config = dict(
    n_kv_head=8,
    qk_norm=True,
    parallel_block=False,
    init='trunc',
    init_std_down=0.00525,
    lr=0.0122,
    lr_mult_o=3.0,
    lr_mult_down=1.5,
    beta1=0.93,
    schedule='wsd',
    seq_len=384,
    doc_mask=True,
)
Each number is 128 + 32 x the weight over its row's rms, rounded and kept within 0 to 255. Layers, rows and columns count from 0. Numbers have three digits each. The size before them is the row's rms in percent of the matrix's.

# gate: layer 3 MLP gate, 1344x512, rms 0.0984, rows 370-436, columns 192-255
# up: layer 3 MLP up, 1344x512, rms 0.102, rows 370-436, columns 192-255
# down: layer 3 MLP down (transposed), 1344x512, rms 0.0914, rows 370-435, columns 192-255
gate370 107:081120115162182067114097140137149159152089153119120102120168157078173173092169157158124146177161122129116098101094166119156183223104120145085096197160095126139162190096138124133113180112083093
up370 101:125138094127158134156171132186117126111096171148123137098125120102131179192154125149096068103118094142103146185116095137115109105142121093134118143108106116193110121086146188121169130140086112
down370 101:120131122114090084123134127086170191166106169172159142126124129090149154114163105111116096131102129168109082124154125106082180099161152118128073151153069102181115151107189182131093092077110162
gate371 103:098156102124101125160137120135182092114114138175126163120241138111095148143161184109071136073149094111110109123129189144100162144065094112130058104113174120126111182126100090105064114140073142
up371 106:105169108078130141188154074093076131114099157088153102167071144168110155072126128111144061126130097150141157130149137113122116129107093064158122149181104162066146102172157075119156060124133120
down371 099:127241135151132146170106130131109149153132111128131142107098170199135129089132116107121131063178117121093122084077161087143122089172121094158139104147107115137086093179153172156110191127110103
gate372 101:128175080091113120189119137145132177179122152179147079138113109133089121124100117218092122155159155154130146112166139167148097144153068123137161118087072105120109115127112074150143161061144106
up372 102:153125107112101096135094123144113136134142120155195114101119088163149067132065095130127127148142108112132091118120107133107165159169157160129130212155178157165142155132093162178089113090113074
down372 101:099120126134131122141093088216138176164158180140123133153139120135059116173117182091146119126155098134128153137115123123044121184153156138133142129161113151203128152078107096079152119133137134
gate373 096:092103102095060090114113086157100155156138131124162122092129079156107074102118157107147089147121128149144096078112136177157090133167085103148090137167121146136129115107126152163144090156179187
up373 091:181115122157175075065143138088147181122148076137111098098182129091149161187036091146119153119123116101132127100089093143112128134080145124156140113142115137066106132154174139158137160083137126
down373 096:105078187139126186142146171120102184092064111146181041121149199125107190083107151160078116054104151150118173112123087128161119167121156171125184129102145147123117117109125180199156152110164120
gate374 102:118162149076090133119084131172080199097129161153111198113126140129067153115112183099112155102111116170136173091123152168137105100146141088130123123041104106130085125151131133148122128195140082
up374 098:132077140147146130093148142080092124187134121130117099103127080147165123098140156136132139108124126069129052098114143101177162157134110148082105154123158142148158165114101116107127173100134106
down374 102:144148083109136109164095094149211072162142118150136153067098184121138115092129143102120133187101116083117103179144119127132090142121102160069085194106106136134157149107177155103125121093142181
gate375 093:060153131158135119100136133074197128099113092106119151164102150102119162094156159093084208135114191149149146085106109148126132167162072160134093190098135149147155074101149117127155063143154126
up375 086:122132120169111167174196161176145137110127180116131087121100109124084122112182112109147117113111073145141112149119103084124171138145115114109152128085116117076174175125110183165162115117088152
down375 095:140136149183102142129125128164177147065125164098150123146107099149187098139117100147123128115157120140143105136111124160141015176137099141113104048083130145172100132101084120062149138077123156
gate376 091:095115135235136167076119144080117182190094081150165201127140106152134072144164126126078107150127134137135108163124146073143087149086111144161111104106164128104076139155082166124081098124097188
up376 093:108107102212104126173183107127108131168125179102194148143175108193125120080094143119152162075150140131085109076154120159140137109198135119154143110134092112107152093209204143101117187057183164
down376 087:123112117068126140101110058135160113130150114090109108128146091121107140100104143160167176129083128148094172132186138164142148111143183135112156102112106162114145120152181129152142157161127136
gate377 098:135157118186108138126118141113086117168125213114124135152124150110103042171115090131153079102079157114148113094175146172190149148157117147044114192152146125056188133177164095128099135121163141
up377 097:161157088166141090110122102160138137155084098071129114059146055096149109141061167132040120111138120144155106139133107086189134144132057143117126108111171129122080093145113144152087150110114109
down377 097:138089108145148104108181168100114162177103096120087181182114159070167138103112143152063127086151105153150127184122177164130075114131132106155082119113156183147116154139135099119114144126147110
gate378 078:180115156145116148104103081041168085109146132108126162177068082133145147068164140126104146074106129135106091083159108119194115158140159093142127041163161129121167153187139124116131099143144146
up378 081:105142088153150073110129110072143190104147118157107081138084178086145138112156154129121100151167120144088151088061162194085079087123076093084191102089137113135143140124127051111170081122133053
down378 081:085127099100140092106149076220127137166113173124146200114127134141148182177159157121099147159115139123179160104170179115079134137118127093101129102087082097064121094098140153111152160078103131
gate379 096:101113167106193125118091089174116124130091077110118099128101140077220134074158092074120101145078181163201145166071127074162120131141158147085148140107128118150074130138172115138084101167126094
up379 092:097170061096108090118105104150117144156145207189057134147104094041121110097138103128153129132122168167100050049080142056132102104102104100076097171081052095116053109116139169159137193163088088
down379 094:151155108073121117211149146151160138101134154122158125180081115079075123101140056119149116082131133168107088131161108112120079090123142138130079195139113113112142140071164157109117128141116098
gate380 090:148087182178139104131122094171100207176168137101145176164145128108164124141178164203077165135134096159149115138091115128121172114136187080140119151158156124138098156126110172136142148067109082
up380 082:092113149162131188134073128146123110191190111100114156122164135076163087112140206143160147121092159177156142133150116206094207126104139116084138120122118048138064178151128142076125134118050106
down380 100:133096203095122116135097113178100198195219132122103118146148171153150120127129203123152155158140096137101097197121121120124167132095103126116180172171192174145099158121088121153160137118146203
gate381 090:141169132214174105127090129122100176125106164075100089093081128097100050117137159146110170084076072108112104132105156139111092126132106135128097085132077152113103171189163114135057192168090107
up381 091:112116145105189153126124190110128139144074139188165136186114070110122102089077157098145116166103109089125187126147101119090116102086168131129104132111097126090146149130147086137120103134116126
down381 096:073128124125074113118093136135189137167128158140122115162095067149080132112106165097168115111113148114134158122117148071135120146083170150118097120136135177137128097097075113069130137139182165
gate382 091:115159063165161051156049052195146082137122136151129116166178078056180108130143159134147160138151105079124152138120142121082150097067122161117155118109118197169106098105102174140129184095139146
up382 097:088144195127169114119126098104140137130194157128104160117119060166102169144123132125113096129140137142099080126100108130148196121118136113131088122132096191143151134069069113151128117087106085
down382 092:067055158128127163142188166069123208152177148130097125176140028122114137209134093123126133144179088153103144100158162123176204127098103072164122145163115176108156122075074119131157199125166115
gate383 081:155204032077119173120090132195134072089107150130136108140145101161102148139125153111148114151174142113165162117100168145168107132156128065146080123114157089126145136147116135136142127136129098
up383 091:177099108177183117187143148104185139098164118101130113138098124055130105141132113207187144214165097119108124122160146133104182096093096181093161137165158085120082127133147112129127106158146122
down383 082:086140115094125095088099130112103164149123114126164118168172105133120091146104172115150130123181117101116094144175050167096196155133175135112080207138078077124076129148154187112103174138169126
gate384 106:106068153128123137196150087181114094162096180130208122072126144102102180126135137137132184105078114142110109110132129133145069162109127176163129132156141137102127163152104169151126122112131078
up384 102:149126149114080106076123131163158138063126137176074105196132077174187135078159142118133091139175124097125162121127066104146171127108110105102115188088094139129126148145155099153144147095108149
down384 104:115183126111114147131107141135178141190101155121117153104142126111158199122150160133106128161134092109116175113142101140157136184102181111110096156119130163092137190174137205171033087141152126
gate385 088:124117169199085119084115114172136116126175151150084161092130095144119145077151161169068169110127144070147097089168183123208125110169137093080103147168183205126129195109122159144060122165118145
up385 086:183145121133148146104150146082167115136129121080139136109100094138141103147117123176159151144148087140161176123134096098105120104130094172066139104119128132123111071127140186135202138106126064
down385 088:132061133113145164148180141174112111147140122154207142128075095186118154147096111094182094120188149089185090065098136093124106122134138138105125144126053216182090132164091115146170113108100120
gate386 102:178147085127159098126078109132143143165169158182154046162140095082066081151057095142087159103105111150134150175158135161111152152136052165164107127125079138125127098136121118111135102119144156
up386 108:160070103106113120134058107104139131162117106144100128096119096170126097114124121135154097112170119122044125121106155161080075103144145110200124064055139128201103097064133219154156155157123116
down386 100:152183130095147146110115146146177181175093137081140126076125091173169141198113121145126123132108096084126117107148104175106079134191101145140106085114141169128118126127102152199097148134145127
gate387 105:136163075108114169124127124139140119084057128132138112063212124035194105157191080144154144141135072124092122186139131126099148131121151116104105147129105112151075081112143219151151136163121137
up387 102:167132150099189106115069146153136105134140097138088133187115155130160105144123110117127125157177160129151087138090101128152148131192159125133124163125137112125121082116113129137111101095170138
down387 099:152226078190168132131116139150090201137150188070136071169141152165106174122080183158134184159135131108118105117162113077099082110112088138098117122169114090131072088130109108111085071108137107
gate388 112:178105117132084157194166118117168091119067117122158151132094153126197159089160138165146101181101138087153186145142137103154038181107138142076162117128117106112118096100151137096126093100087184
up388 105:138073121126121117089141119162103102167093102135149130114144151107152189106112136163157103169146025095135155131092088088135129148045079147159102146132067126126149080064113160123140153143114092
down388 113:193080126153201122166180111118102128130164092086140062151118144122181126131133183098188079096106076137218140167106116120140093152127169087150091114128150101097144107110081166141159083121155089
gate389 102:127088108094123111113160098133189097139135130155126105132121105153182101105149185116098164148158161091122122177186156126137167163121143095148127120147121151152117085080173169119154173124091109
up389 100:067099097157195133129152164084129110134129119104162098131182131169184124105154168086180124131110190168151089115182116085097127163115106093094121128132112117174047081123129129119131137131088142
down389 106:088158181115184072089131136026171077126148154150126102131086130186127136158099124188105142156076125118090134144166110134137143164054103106108091120143114102222120111138192114127091136161164142
gate390 099:167136141113095095175180107118160128121125124150147138104128117138158097106217102140136111150075133139150108184104163099172146132153099167107138145121129137168130136123119135150046085122034149
up390 104:096122146160104134128178094112131147131129094136093109167047158118203126073147143117118148080107121138173158151116134078135166169134128125127121153101110096139132115115106093142138139145171142
down390 098:107198109143083088104126087177137161119134113123120202109099091117108160111079160123100178089125188152132130165128158110087117173147045092152130133135112186145179159105095151120133128142121107
gate391 110:117179164137191086085136127121118124115180146178138116164105096189118163109136138152090161126110167084166143153161123140141130118112035133067130161112096126162125120159136104082089141127062135
up391 106:122140155153124177102169166119163093118140113111078135131096141139185126130193092118123137125094117145154146133112136086149134183175147167118129075139124105151156048153100138146109182069094146
down391 101:131098165097173108106153139179147086173178170133081120120138109203092138129177128134115084140111112150105117070136101075138100101121166129113107129119137092143093101185069167150120096142125145
gate392 098:180132124094081082179134036148139100082158144129116152098098105113167068066155116176128073091132151177142095168152081154160181151152155085134153125128070082114143102164110098183082211134080165
up392 098:154116156146091116108133128138121080155100169128073105141123094155174055155137168133096160104212151132187164152123077118159103134143135091084140149155152120113148124154161078137135162125148145
down392 093:200096124145120104156133088179143133115068109167085065127182061142154148087140150131152103100192124132129168131145118138077111182158089126053151144152137097109144087084074152160150195094112131
gate393 087:132136098129086153107141137059130171068151168148162181150170115163163123121099143186177106127086130184086130139157135164103083146110133093121137148093124129048155069119101092155157135113128087
up393 086:103112130149141141182114114048105082103138112136161135171078140162145102099110144128145196081125085102116107155075173143143137181190106193088155157195055120125092132143098138145134148170121135
down393 091:104107156090074111162104114080144065141117150114167143113126119137139122057083129094160154116167150133208082193113147157137172163152133170098102185168078163097104143112106106126085166134124120
gate394 089:110113135111144155145087137160119095109172127131110135143155130143137110150137117145096151153147147154140173163138123152142160122135148061082190141131127191174130112146126140162098089092076100
up394 083:160169179155136102130143151071137101117109102115158156122135055101112143137073159113181124068112101174150063136110168070156168099147168192121141151150131113086125136125170126156130120200141128
down394 100:127145171156077100125167158099112093109096100130101102135176032087097116119058185055177106088101136114152127150154148160175132076122113168122103119185157117153146172186100114112142161166136175
gate395 096:103117129143139113123157134144142135132125095046148118152130132154129159121142108184070152125049150161138140131088118119109133140132110139094078102121100096148157055082141182106114178135115089
up395 095:183084140123092069179097143157125159163152125145153135138199123160129107095120111148073159172115124169097126155106111087173163068128167100066135179160155119142191120165106150122143130121078072
down395 093:116131077116117085100166130123163104108096122127120167154083088110100085143130147165112137112147125139115130141103162108142123150150103126073108184089169118139129132132175148064160155105066147
gate396 096:160117125087117115108148119067161119124142098049134124165162146159128129129116184144175165115119097097160107116165106138110140120128130077108132129096090139174101128139124135148133158160113108
up396 099:133059113121115144171129119064080147126255137121142116097125183136074142172100084129131145149062131130066076133145179128108146149091097131108087116099157133144094138111119124132133166084130137
down396 097:103096097150112134124062157081090057113114108118147081160153200140153092126127070119108171136111076095146180169182159155140138116171160068112155084111149119096148154101145155143098178140168142
gate397 110:155094083090136157128122118209160069125181052086126137148145022159141160114156166128142167188152084087160087068186151153119167141156112118086137115129116060151186107102135126195218178054128090
up397 097:134102122152141122145100169107083150149099097153141130122127113081090125085170133143076158142111105192156164155105109153147172162059083113090190126112125164082098083121217173102150133123176160
down397 102:088128123162075137159065095056148097048150149097159175098132155117149119113124065146118133143115091091071135138162152118131092182101102125152079067118136100136068110106052134175125157102105124
gate398 091:083122169159106127063046082121128174138133143114112096133163095120192136107126152152171140149121206096131178130158115117128140160166142134111123111143152174160067143112073172150169099108128194
up398 093:142166116128115151159107119174160067093100100105140157135161148114093161121118088135152146109161098139177165103114156196095121068135089128121113097131118090143105080089180123167086151160141163
down398 094:142108082133143154147163170099140073153161082123144120181143122139128127136149122117154154135170170087117111133160114162120145102125127138126133141166173131134035122137084190072106100105084125
gate399 100:091099131062142136147187104118121097135068094112103086162072158082176173158120161126165108087161192153109112129143112158144149049079142176149138155154119118157162079096093115075127208161130085
up399 096:180128110154101195140149153067159085116137162113120106101164134060193177153099128168119084108090211216144146110123124091146104081088081100118122124112053141161112127137091150111074136104119156
down399 097:118101143138146166144172164128088172129141159142133171099119147120073183171093155180109135079168128165167144104137106101190114109102127093145095120133078109079156093106058108147124132095102171
gate400 088:120164056137108128107119125110125121059120028099138132116176095135190078128089124114166095114135093093177167114125100139164105134169117125127154111135126052140130147108133147140108123059171118
up400 087:169132193111144080163110127142152153134161072090164141154140208125096147111181128078152140139098203112132106113142147101103104101147149130149064127100104150144104136124119113160144160148136122
down400 089:129127189096201123177081105124103120081139091142132119118133149120081161083124131100078085205128152191165143154111118149130104077115147127097163056080144153115168145133137124100134119184116161
gate401 104:177134067123059111117101120136123146166151103191147095142149171125116119109069105134128123129130131146130134177141164168131093113093120130124144119187182150164193083121089108181176089137180179
up401 111:128170160050152135079148119167106165147189178121195153125182134101214116175125153134111121147102107182173133088122091148144166102188148127168127118100079101061116132204201143139195125101131079
down401 117:112177111150086129099144115101143149127164127135069082128108101157146161121160065153125141188168107125190181123123122123133169104119121159153168126078059140099099156092142106091066189137067140
gate402 089:148150117163115151119164127158106051136182150074149206133136144083114112153086125112161175100171131109126119100111144145146155083082208080157161106176149125141099129101101163118156134215147148
up402 086:184072119134146158096097107148140135128116068074100081131167137192139172112127197142135131107084152155116138096148126132099206098104086125122089195172129100137070101093147129112107138123125100
down402 091:220111071109096158084116141127123112173136116117088181072153137132146157122121148121185138123138124146103174104085146151146181181048126113142171109149125094172101059096067113127174155154148182
gate403 107:080122134110103139068101113084148081164084104153141054115144160129089152111097112091165090113128077100107119149101127115162120152054114117107072128168149120164092066134113187163100154158116115
up403 102:122180039103145081132174125134130173092115135118145132138103126131094082103135133042092118130101108114172192079113141135158118107139140129188128122121139140136109133148112119135129113053087073
down403 101:118123110111151068121151104135126118135105143104133170166128106111151179129155140122068121183130104113128143134110133140162161077136118174107159151184136181099165098165133172171098134188114187
gate404 108:129145159023131156180090163138054136189076129143146118045127151172130129145172076105120172131083130039126123114169175166120114149092122123112051093129119118155124160052142135160132186084124106
up404 110:149090123154123123072146135107114090081210178117176146110153129153073132144152090091056118128152110208177111139146148119148122084145072140126103144102091171115158124150095184137156148174078156
down404 106:151110097118163111078128147129142087147078143111170087128216135157136085096160107140181112174161150119163142201114126237092092117128101132147139114082135178105075094068118133096142100087131129
gate405 100:188091144136103138143067115187068119129155088125187206090134107125123079171147162116099149125115117190195122120143117145163148093097143096091131097154168127119078194119092119043069135146139107
up405 096:141117085135118106130159138141145149113100152127161116169119167194157164102153088147153144077152130095134123186127120098150167130114142115160142175086145103093137149103127184126141138126077186
down405 096:086114126125083116144147148093181140155143212102113133140116149155137188114181140107101122119146145110116113126125151075127131133100136186131138129151151136088151154157180107177203110077065125
gate406 106:117144128135095092151084060127170113096116129155087108164190118165113124125133128133062113195159145158135111151121147117178104147172088095124086113161139137165102094142122089078190140218141114
up406 104:145109186151139095149122119140145106174108177206046117149113099104155192121201145120124109112035105136150149169141125139120085112163102144147124124156085094120075069142107135133155176100127173
down406 105:158169113164134142136107072110116088074135140136092085089140132193114126097126119081100130138140177151135148188105097071176135105147138136157097087141104105155064123118122111104190141102158089
gate407 097:141103119082134102131131175062143140115129153086102075083116143050146128173125051126101146123131067081147092152119102161152167111091098085147090171119140132103035095120151112153074102169124122
up407 097:114123098142169110100100165082137191173137107113146132125180126093127153130113111118049057152122063116153071124075079215115136089166110089133100128099176100127043168105177137050124086113146108
down407 097:187114109128209158138106125099130158159134135155090058106129154103120157128059124197050066123154150154153159102110114178108158134155136181145060132093175105119062186082123082135149120041108095
gate408 102:122150144100163164094117116133115056132078126096104131080117107109114112129105142106107071171080183136101147137000201158089125140117148148169102141084105156122135116119085157151150159122129141
up408 107:125131158143127131152152104088102141117150087071154104148150125133083191119116103129178160171107113138105161097107114172151109149124080067108176119100045103093114110113097142088155133155171134
down408 100:120194158099112131128130151115129163127136156176129114076110121135097151056149092107159197122137098078104173155128174126116135184181090116115090150149102121038093096078151155078121153165110114
gate409 108:120131150079106113121086112097132111151143112097131187050130123171132104168215150181130165124143084100143169157113199087122142132146126129104148158147148128121127073117118099098173140171123124
up409 105:167129149096158123130125105155105130132143119078102188064135117082078109129167152146181167134100018159110146165089191136146117151138109102123123156151184186122151101092163116131124134138111057
down409 117:092124087109121089171076147137146154107170163080146130093149149126078137130104116111128131062106102137204077125092120149064095128098135161124086060184110190123111091124155166129104174125139119
gate410 100:177161043132103138122130118168138133118131137130141125147152070143147099118098137087167067051179112139080113093154110128169154155159132191069172120077106095104122155109073079127150046165108162
up410 101:119139173149129158159098172126131159092174122173127143114130123131116103157121099180109138085153158160149131122106128112122140166071136156155159157167123107155171134123161132207120160089156061
down410 103:136150209126138108128117126068122103109068149147087064116121138146136167089159112151187144159209140171178162182115162179112115117113087138119141147095111143087121132155131136136119188123154083
gate411 096:107098171084142044183148145101154103160126070150132098138144118128106147082113164141157151104079106101163131149146172079141080113094130094139123130149112112114145147144129112179121102122186072
up411 099:165150044092119108137112111139159134136136176066087101134083181143166123087128117068151166166114113072121130095139113143172164060148106088106088111139111154103131122133052167138181083065108117
down411 095:115150098115156115150138129103143126126203159146064210196090089139136130105105110106135159156168058119178144107106150145144086126124120126134145070148130177120079064164118149134122161071105135
gate412 105:111096108105101095118175167102117099126133137098194124141105153123065126085069153116087095089152118118156120069134093137180143104110139072067110109063058125081097125108119153141082186161153077
up412 107:132047139147143136142149087176135094103112130126118147099138144118113170126130096156154176136121157077207123177072146132141108182124187115112079149121153148119139085115101156153166104146088130
down412 099:168160158153079118222071102206112185166089103126171138108139148177147145164143085116117146075157121066141122078099169140133114087086107123105108108143136151156103093091092083154134136121231145
gate413 098:101166140135086138158101085197138033088162111176125056154118168132123141195056125137201127130133151127184174159119116110152151113182145153100068163155099134123121137141113117054129140158119141
up413 098:049161130146164125095122157193096120141075139174144142089138124165176094134111134131151126143160108085123151141112169095103148159126168148157127076184172128171171199163086111121171167142148132
down413 101:135206113167114077128127113139133102079128153138111133079085095130152126180137141170073144143120192158120123139186130092172146125121152123167086155114105168151082103130142044110182075134114140
gate414 091:115092179130113077125152167179159188109133092142110172105126080172095161088133097094155159107129171142098131137146169143046144127081111097133180140101127066100154175091121094139132094129148140
up414 094:157088120138094131154154152080046107142086083140109152168078098123145087089087131103164122090126111136124141111097141143192191106135091124121097126176122149126048087175137143119204103118189107
down414 096:106067143110133132147096167109134180141090116086150150117116169075157117150102173142165097109089069128147116120103161140120117137169119100077123080078069121141129107157117180156108142189180169
gate415 102:146122150113134165128104147104143162090087173104162113148151178104165091109102070085109147174077132084131161124161159155163116095178109066121099151093132156176136118146151052143137145092118107
up415 092:169105132100152082137122088096134089145111094154066129112097151132112121134049181131130129138196096166144096140071141111093124103151146124116165141119164168084132091144141140168134147057113124
down415 104:212071150116134099156093138168119096106082136090092089109103135124126133126137104146103133141082110149111193124149111135157125114116128143171063154152193169183081101157187169145137136097135117
gate416 126:069148148106144074077070144137099141117128149139146088141130154165110088107092087123155145080162105123149103069109082133134124128092115099182133149141027155137118148133118114142166091174144136
up416 125:142161146146154143097073155163104204131092126156126119188088164132142122147104104105151118180170042100090128089119151142181101074111091072136099128168082130131123149152112133135146118070124134
down416 114:162152122112160109123124100097136117110147120179177094096119107096094118170143142097154139126092129107143121172156125093068102146089146172083079122135099111095150105124136162093132067104127180
gate417 107:124125086105133106120124129149106156110073144119158149115127089146159126162207166162119192147076124103125114107103224155154071120113150162108153161138157087194160160155027090141100119098146126
up417 102:129157062117115121145166150096155105100116096148113180090159130214102156103149178149159155102182162112117150131119118053116194113098133144116080153104078163097149173120068160115063137172121172
down417 099:073157111114194096136068120154154153050083083128102147143069137073085129215159180150137123156165091091162124179110092151141218124141122087093116164098166114125143150108157224150142155099166145
gate418 105:132082087096145104098157102105121187108124135125091106149133111127090123120139141107212155146162061124073099134135144079152113125086150124117124195151125085132074084124171099103138140208096125
up418 106:102050128132119160151118176116160151131095095167136119098143130087216148128188139139190195106069154158158126144115130144145127074158126169082137090125126138088121171094115153087118176097110078
down418 101:121114123117160100143115129089161121151107084141098118102070070140095164104166107134144139066139106118119124117057152105117174186122080215153125118119138147128151131141103136129118212151112151
gate419 095:154131166108089075080100111123107143113125121104215144147109066140068107093128111139082113130137107115129131195157132086171159123148145157100114130185129159111126106154131126102125149108088171
up419 095:152069088080112097170109189083142158095130107116122162152102133078128153147095131133099145140116116131171168165101111129124153097166111151150144085046123133134105180181080056142136143108133083
down419 096:098170149128145179110124119058111172103087128095150076175091136055079148107119068080160161138105114112161073094119115085138167128132126160099144150145161138132081132177171043141150124077133135
gate420 099:187106109112179107119101126140164124123076123119150118193168125179133153100098138139122092121101157155132071151113154154117162129116128113079113143163166063160129125160105177051152163152106175
up420 101:115109146098167130133142145119085126119192082122152082169131099130111133164159136178175119127086095217132065134122131133115117174122153129061122170093116062109164184114164104098118119146117082
down420 098:129057122120204133170156177158132160152139142167135154071148112092124161108111094137157072180155050141136144169135107160202118103150160101154159157090088108087139104136139097147157127113134122
gate421 098:069096155178107158102153082158097099148126103141183121129118124099129148137144153111184149124123151084177134113117078172089106083194114128179069104099091104126112101077173184137113162141136091
up421 095:100082150126105118189184159157125091086153186105122105139136135174155148123112073170080090135076180119148123168171088169148164121123129147116133116124160113145095108136110060142171099126128090
down421 096:131089143147201126162123180118110139104187116177138105100169155157070149136064078188148145154141152139113129102146139165106093161150100076195140085137101109140093117087116117168174140129180133
gate422 088:180165131126109100123124077130106070127160099121154107183130119151159105180128098111098126100162098131207150140121172117167088191109130135060156155168123153091122136145129086195109125134172148
up422 096:101080083088204133134109095114130159123152106110138156131148088104082087145161127110078102126141148133147059129193118172116101113137112126194129149101140132094161125112168134061125115103118098
down422 093:097152096093125140183164123094113191120138097103171158071177169148107064194176101155113124129117135136185097127101075111143133138123064180140158162159150130116160130082142149104128156102160174
gate423 099:152075159132083067105117146108123148136123144163211198152171118170141144099078130183153108056179154077145170099091097143227175133133142119111152159160096139116100128145128128122122161115113118
up423 103:192149115138078144169065138157136014084158190068161078134117086129193103142079146091179149136119111115147150069099125188084165095111087072145117127115155043170109054162135102079134063088106107
down423 100:208177102138142110157086127125179123138159104121074105163121147103131137139085093038154157140108142115118107095122151146099083125154118144096164105133152071111156135144158140104135134132077114
gate424 100:132144135106094097110136089129147130070143183160096117133115105136086078115136168165101063132129109154147129122090189102143147151116132099095166151101088100134113085154122124152116144126144072
up424 097:163148180099138083121142045160208166119151092154137141095091137098118100086130195117117077152108096151081117075115102065129171138120160110115130115107140125183144138135191133158147183062100063
down424 095:133083224150127124142153073145109153111082129160083197128142103101154130131129176126155092126164122128095102133130137079101140149164153083098055102141098144093145077140157119115107227105128077
gate425 108:117118100124092115093096136135072117162074111164158115114114142104147136148160137139142142116113127125107117142162167126192148169070137171086123208126103091102139135122152120156113136165124088
up425 105:113105081044116123105114166118095137124145150108149193131138156102086139099066176141086172099119139166125125107078079104177135144136107053120131128110104085166131075123140179081151129076110136
down425 108:130142179153178113167168085157095216073118114133120141183118076146076143133088108149138124130102146085132139162092079134116132119111099139132106119154147154133129064162074114135132211110114170
gate426 102:178124097094165158103111099155129124115120203163156157127185090161194127122108157155094146137127144127141076158139136106134175191105107141091113126155101161120161142175100196118082131065098154
up426 104:161154123153108154149168033068145131134134057107161181119164169128149177137121139155088109152132068142178091138156117135162125162149097098169124097108159086149127166154148092090112157149097065
down426 097:121111184137140176092218147150200178189080151157127134074115098149135140099136090133083159142130150072113082097152130143090127109123120179138138145069132099167115115085180122088155119139160077
gate427 104:122147121155120151144160148141081150200144117170156127174103184066163127118121168054071172133161084162150119130110093161164124166046115146130137091113083112132143099155169117127138118157142165
up427 103:108127149061199141133174068136023109158102088087200066116130077104193119123119151108132102153060141125127124155121077109092177208091128212089168094115123133154133143121101104131175174157085084
down427 105:120167083151167134119129129125102054157155110165157174121141104093152094098105092120120109082116136147128155143099089118180180100087135111094102143126140117137068152120129091042184154161122120
gate428 094:121172231097070112098144162106132145174145092170197148124168132182154111112189096113136176095090134076166162121156116115181132186117166122037111148122091130101108141123093138190177187128162112
up428 099:123092141142198098110149049188200113136138131121133126150138097138174160119121140101128145135098115143100112124137078111133147133172148118138092171138110107192125211113090224083100099162148148
down428 099:149147091115161190108105117153104134171126091093067123110124144159162140183126148099098176107090126096167122150127166113114139143172102153142116175138158150132147139157098088099067159148215121
gate429 103:167113152153151099117098095085115171092169170121111182095105132151201103124117105181121141083098090111172105144189129110143211113123096152129148077097125141154144113181138120101114118103148133
up429 095:138115073157136138202089151150131182102141128099149197129158159166149139161071068062130128108105152142121118145115112132131150077113094143106154112062118146119156136121139113125120128167130162
down429 103:133130079078100110161178100107083187109099142125086072134104121188132129140155156108125124149131169104132135127151109166167127103126134155150134122188109046161125147167124157116188146129133124
gate430 104:106134133141128193148172116116136115123075217102165099088161189066084101140121158155182114101142038137117127109083165095141158114140111101138110132156087098151138104071109123134076145146116153
up430 107:095137090149139077071128126144107127108143113149139103099079111105137103140136095129168153111095132107123114142138095107144183057162158138104229154137191143185130135144181202140175119141127121
down430 103:121063070092121136032181087143112125154162118136107158111064154152174160129097080127213115115137060174178166139089114114160134135196106127154143150080111115124125120062152144114178163156130177
gate431 111:103147049085126097147101071093171107146154126090140167094097171109107110111149066154100162079133120111122116147130158164081115126107132121157080122165132124182181147114130116134143122085181120
up431 107:098081133124112126128115075172136100168217088102123115109124161109080112123164119135086126159075107124194129076151087080126126151123172156164103118170201101129132155133140068126164135124226109
down431 109:128134109133167115077110133090120136108155153145132140189098140136035068124153103197141118180120140179152180140107164148109119096088095114102126153169157145119125112193147122109116118087158114
gate432 097:132169153139152112100108148140126118115132109103133150141112118138100068166089124148065064168127106079137047161119144087110091147097116097071116130139119148104166148093062133115073070172088063
up432 097:074128153164102190105156122139130110063166124156201123124069164111117124127140083110196126125103127098082152138127127143139123085149145087127152166203110047141114119132135195096148106118145107
down432 094:111147146135132134085118104145135125123135160182156163146117220119194168132103141104194073158051109119083128058128137159083192105118151171122119152154178102159092077111139143073140136122185126
gate433 096:205123116128135137100143130109129114098139080143153138175047123071121157178164125146156121172123101124128121199103174132128108170168158100136190105154096123097155114094108143136115083179108168
up433 089:147103151118133158096162151088154135108127096119136120192072126110072114145164153093135154192087162164131134192107164103155126123115152136133156137137127110141159146109145152085117131139126114
down433 100:155142172141117152143131142161158207168122039139134128154130128103105093127115128171155154126092144133154155130077084141178110153173127126068133086095087129077194146167116149137115085120066160
gate434 117:141150112120107117086110144096159161157079178166109234151147191187096132167111098124120160160125165104100134136156149191115101110151166165122094182121154105155120067091147123133153141116103121
up434 117:112112099123087111141157183148093105193088181180065161145141173142071140140169087149147177181123164152136106148115188190164089171160117169090124165177162138156122095144097123083139140107095132
down434 122:109128104132109085124102167112077131117129143175137138130154195125126187144149135088121183164102177164084178139130156139112151121069162174103102076076152086153092120102184169097132118138127100
gate435 100:132186068109162112136163135127130105116168144130185180139097114094114132116115105093116155104190166134135141129164179119114147167058198113113083156173134112100121109127105160140089103124148117
up435 099:125117138127123143094187111075128155036162124160155103178064124109086138123180139091105089143115173106089129121170112079170156146118188098118156115095153143124133177068143146056190132062116113
down435 095:121116182159055175113123172127117089088103114125164125130074166094170111135083157063068118156137165124184121093091091116152130142167155114186106237130140160137142144092133136148133132155072130
gate436 119:102156154103156088087158134124132128104137144105169150109134147163132068125105143096084149147166105127130127130199107152161116084168102091121205129100100122116111165101153146086100116122073121
up436 117:120174160187173078116128138144128100095064103136141085152073130177149165160156077145087098124146093118132152127160100150106068093154131121161139101129154122172102158143158119114168167161148188